Weights of a small GPT-style language model, trained from scratch on English Wikipedia.
Size: 9 layers, width 192, 4 heads of 32, vocabulary 2048, 4M parameters.
Architecture: LayerNorm before each block, learned positions, biases.
Each number is 128 + 32 x the weight over its row's rms, rounded and kept within 0 to 255. Layers, rows and columns count from 0. The size above them is the row's rms in percent of the matrix's.

# layer 3 MLP down (transposed), 768x192, rms 0.0902, rows 758-767, columns 128-191
size [ 23 109 104  10 117  84 102  96  31 100]
[[116 112  93 179 111 138 166 136 102 104 107 116 152  60  99  99 179 107 157  93 145  86 118 125  89  85 122  61 104 144  96 122 140 158 105 121 106 113  88 109  97 152 174 142 121  94 181 124 152  92 133 104 125 116 132 111 146 181 141 128 148 155 175  92]
 [116 163  56  89 138 197 124 149 176  57 120 137  88 126  96 160 229 125  93  82 149 127  91 182 112 106 126  93 144  99 127 142  92 181 134  97 108 165 153 106  80 127  84  56 158 127  93 149  80  81 133  86 153 196 121 121  76 158 143 164 120 127 170 114]
 [ 64 123 129 194 179 155 138  92 127 162  97 162 154 119 117 144 164 164 113 138 123 145 191  51 130 185 157 136 147  90 182 134  80 158 174 123 144 118 121  26 127  86 113 199  91 109 135 124 113 111  92 129 151 115 191 116 138 146  93 167  98 160 120 121]
 [111 178  91 141 117 139 138 104 149  96 164 115  53  79 108 114 108 120 124 132  91 117 129 204  98 145  77 180 123 150 105  75 139 121 105 163 131 170 128 105  82 164 157 117  90 142 159  35 130 129 136  90  97 123 109 126 140 110 112 133 106 131 140 114]
 [128 111 193 124 116 149 167 149  37 174 115 209 135 178 120 166 175 143 211 145 165 127 136 138 167 126 127 111 145 133 114 141 183 135 102 203 114 183 112 114 137  78 125 121  95 134  86 171 132  87  66 129 123  77  76 121 152 128  65  76 121 127 167 178]
 [136 124 135 133 111  93  92 103  89 111 135 119  93 156 167 159 112  82  93 116 187  90 138  92 133 126 117 125 123 141 121 163 134 155 130 119 113  97 129 143 127 156 139 123 130  75 116 145 130 111 132  77 120  89 111  93 138 180  64 102 120  81 126 120]
 [110 152 148 189 121 132 147  74 170 146 110  83 117 119  89 145 112 169 129  90 184  80 154  98 209 129 110 163 137 153  95 160  91 124 147 154 104 101 174 105 133 121 144 196 134 180 131  92 152  90 133 139 142  90 142  65  95  62 111 115 169  74 122  98]
 [168 134 165 143 152 153 127  68 119 174 126 146 150 138 114  75 173 102  78 134 155 115 152  99 140 109 135 136  87  74 135 161 124 157 102 117 171 104 125 177 138 143 139 189 130 138  84  55 112 123 203  92  49 124 152  78 119  98 126 113 159  87 138  97]
 [ 79 185 136 135  93 143 104 118 143  85 148 101 117 110 140 121 135 118 140 119 154 128  76 116 128  87  78 119 143 198 110 140 189  93 123 107 121 147 182 138 126 128 110 109 102  91  96 210 137 127 181 104 124 129 154  94 136 169 152 110 177 149 117 134]
 [113 147 112 184 115 140 150  98 147 128 141 146 124 118 102 150 163 210 188 137 115 100 131 159  97 135  97 152 148 135  76 150 152 146 120 100 200 150 129  99 112 133 152  95 117 111 163 216 107 171 155 147 100  94 165 133 144 148 131 109 137  97 167 111]]
# layer 3 MLP up, 768x192, rms 0.098, rows 759-767, columns 128-191
size [112  99  31 114  98 110  98  36 109]
[[ 99 106  72 119  84 146 185 109  94 140  94  63 157 170 151 157 125  80 139 152 104 154 106 150 126 143 167 123 161 117  77 118 138  79 199  89 122 155 119 153 142  92  94 128 122 110 158 151 153 141 128 168 127 104 205  89 131 156 130 134  89 129  95 106]
 [119 130 118 103 151 142 101 145 118 105 115 169  76 170 141 139 105  78 185 105 161 150  99 112 135 100 127 121 135 146 128 102  66 159  77 184 145 135  70 123 104 151 139 147 123  93 136 175 156 113  99 168 134  72  96 124 119 157 128 112 111 190 127  68]
 [ 99  42 154 126 115 255 146 135 105  88 128  92  91 129 137 149 114 114 156 127 129 158 199 159 136 154 144 123 140  79 119 112 102  90 109 156 181 121  98 138 126 139 134 122 140 114 145 133  94 119 133 148 143  61 147 146  82 137 163  59  96 120 140 175]
 [ 94 100 154 128  97 128 187 116 120 123  77 134 162 113 151 194 160 166 120 173 150 126 137  83  44 107 131 182 144 120 103 113  97 159 136 165 168 115  82  99 176 133  68 167 143 134 119 178  80 139  79 100 137 128 111 142 157 109 108 110 102 161 137 129]
 [155 134  75 114 131 120 132 134 133  96 131 111 124  85 101 122  90 167 109 152 123 155 122 110  91 120 112  89 157 149 124  80 156 135 137 114 102 195 142 127 153 151  86  73 139 139 108 152 117 183 134 131 159  74 195 119 151 130 139 137 143 126 115 161]
 [142 148 136 130 129 153 106 206 145 149  91 155 102 111 121  66 158 149 146 129 113 181 161 141 155 116 179 134 159 114 172 120  96 125 122 153 116 132  52 116 159  96 117 184 115  77 152 136  75  99 142 148 119 124  57 177 114 102 151 109 111 156 131 180]
 [ 76  53 140 135 153 156 171 158 124 142 130  85 140 123 118 168 138 148 128 164 122 142  93 160 139 110  96 153 160 134 105 121 127 109 122 158 140 128 138 103 131 147 118  90 120 146 179 125 120  61 158  84 194 164 167 143 115  87 188 170 117 133 106 123]
 [ 83 103 130 101 125 158 139 101 110  79 114 128  73 122  69 148  91 152 107 164 101 135 144 100 122 209 147 170  82 144  96  89  75 109 163 109 127 111 150 140  65 151 102 154 136 135 148 157 139 144 141 136 136  94 101 173 138 121 133  85 110 122 124 147]
 [125 113 153 119 172 222 128 190 124 144  68 111 187 155 148  75 127 135 154 183 144 129 106 121  65 122 172 123 132 127 134 152  80 145 141 126  85 163  91 142  86  97 125 206 118 174 155 130  75 108 125 116 167  72 130 157 129 115 128 173  35 139 126 110]]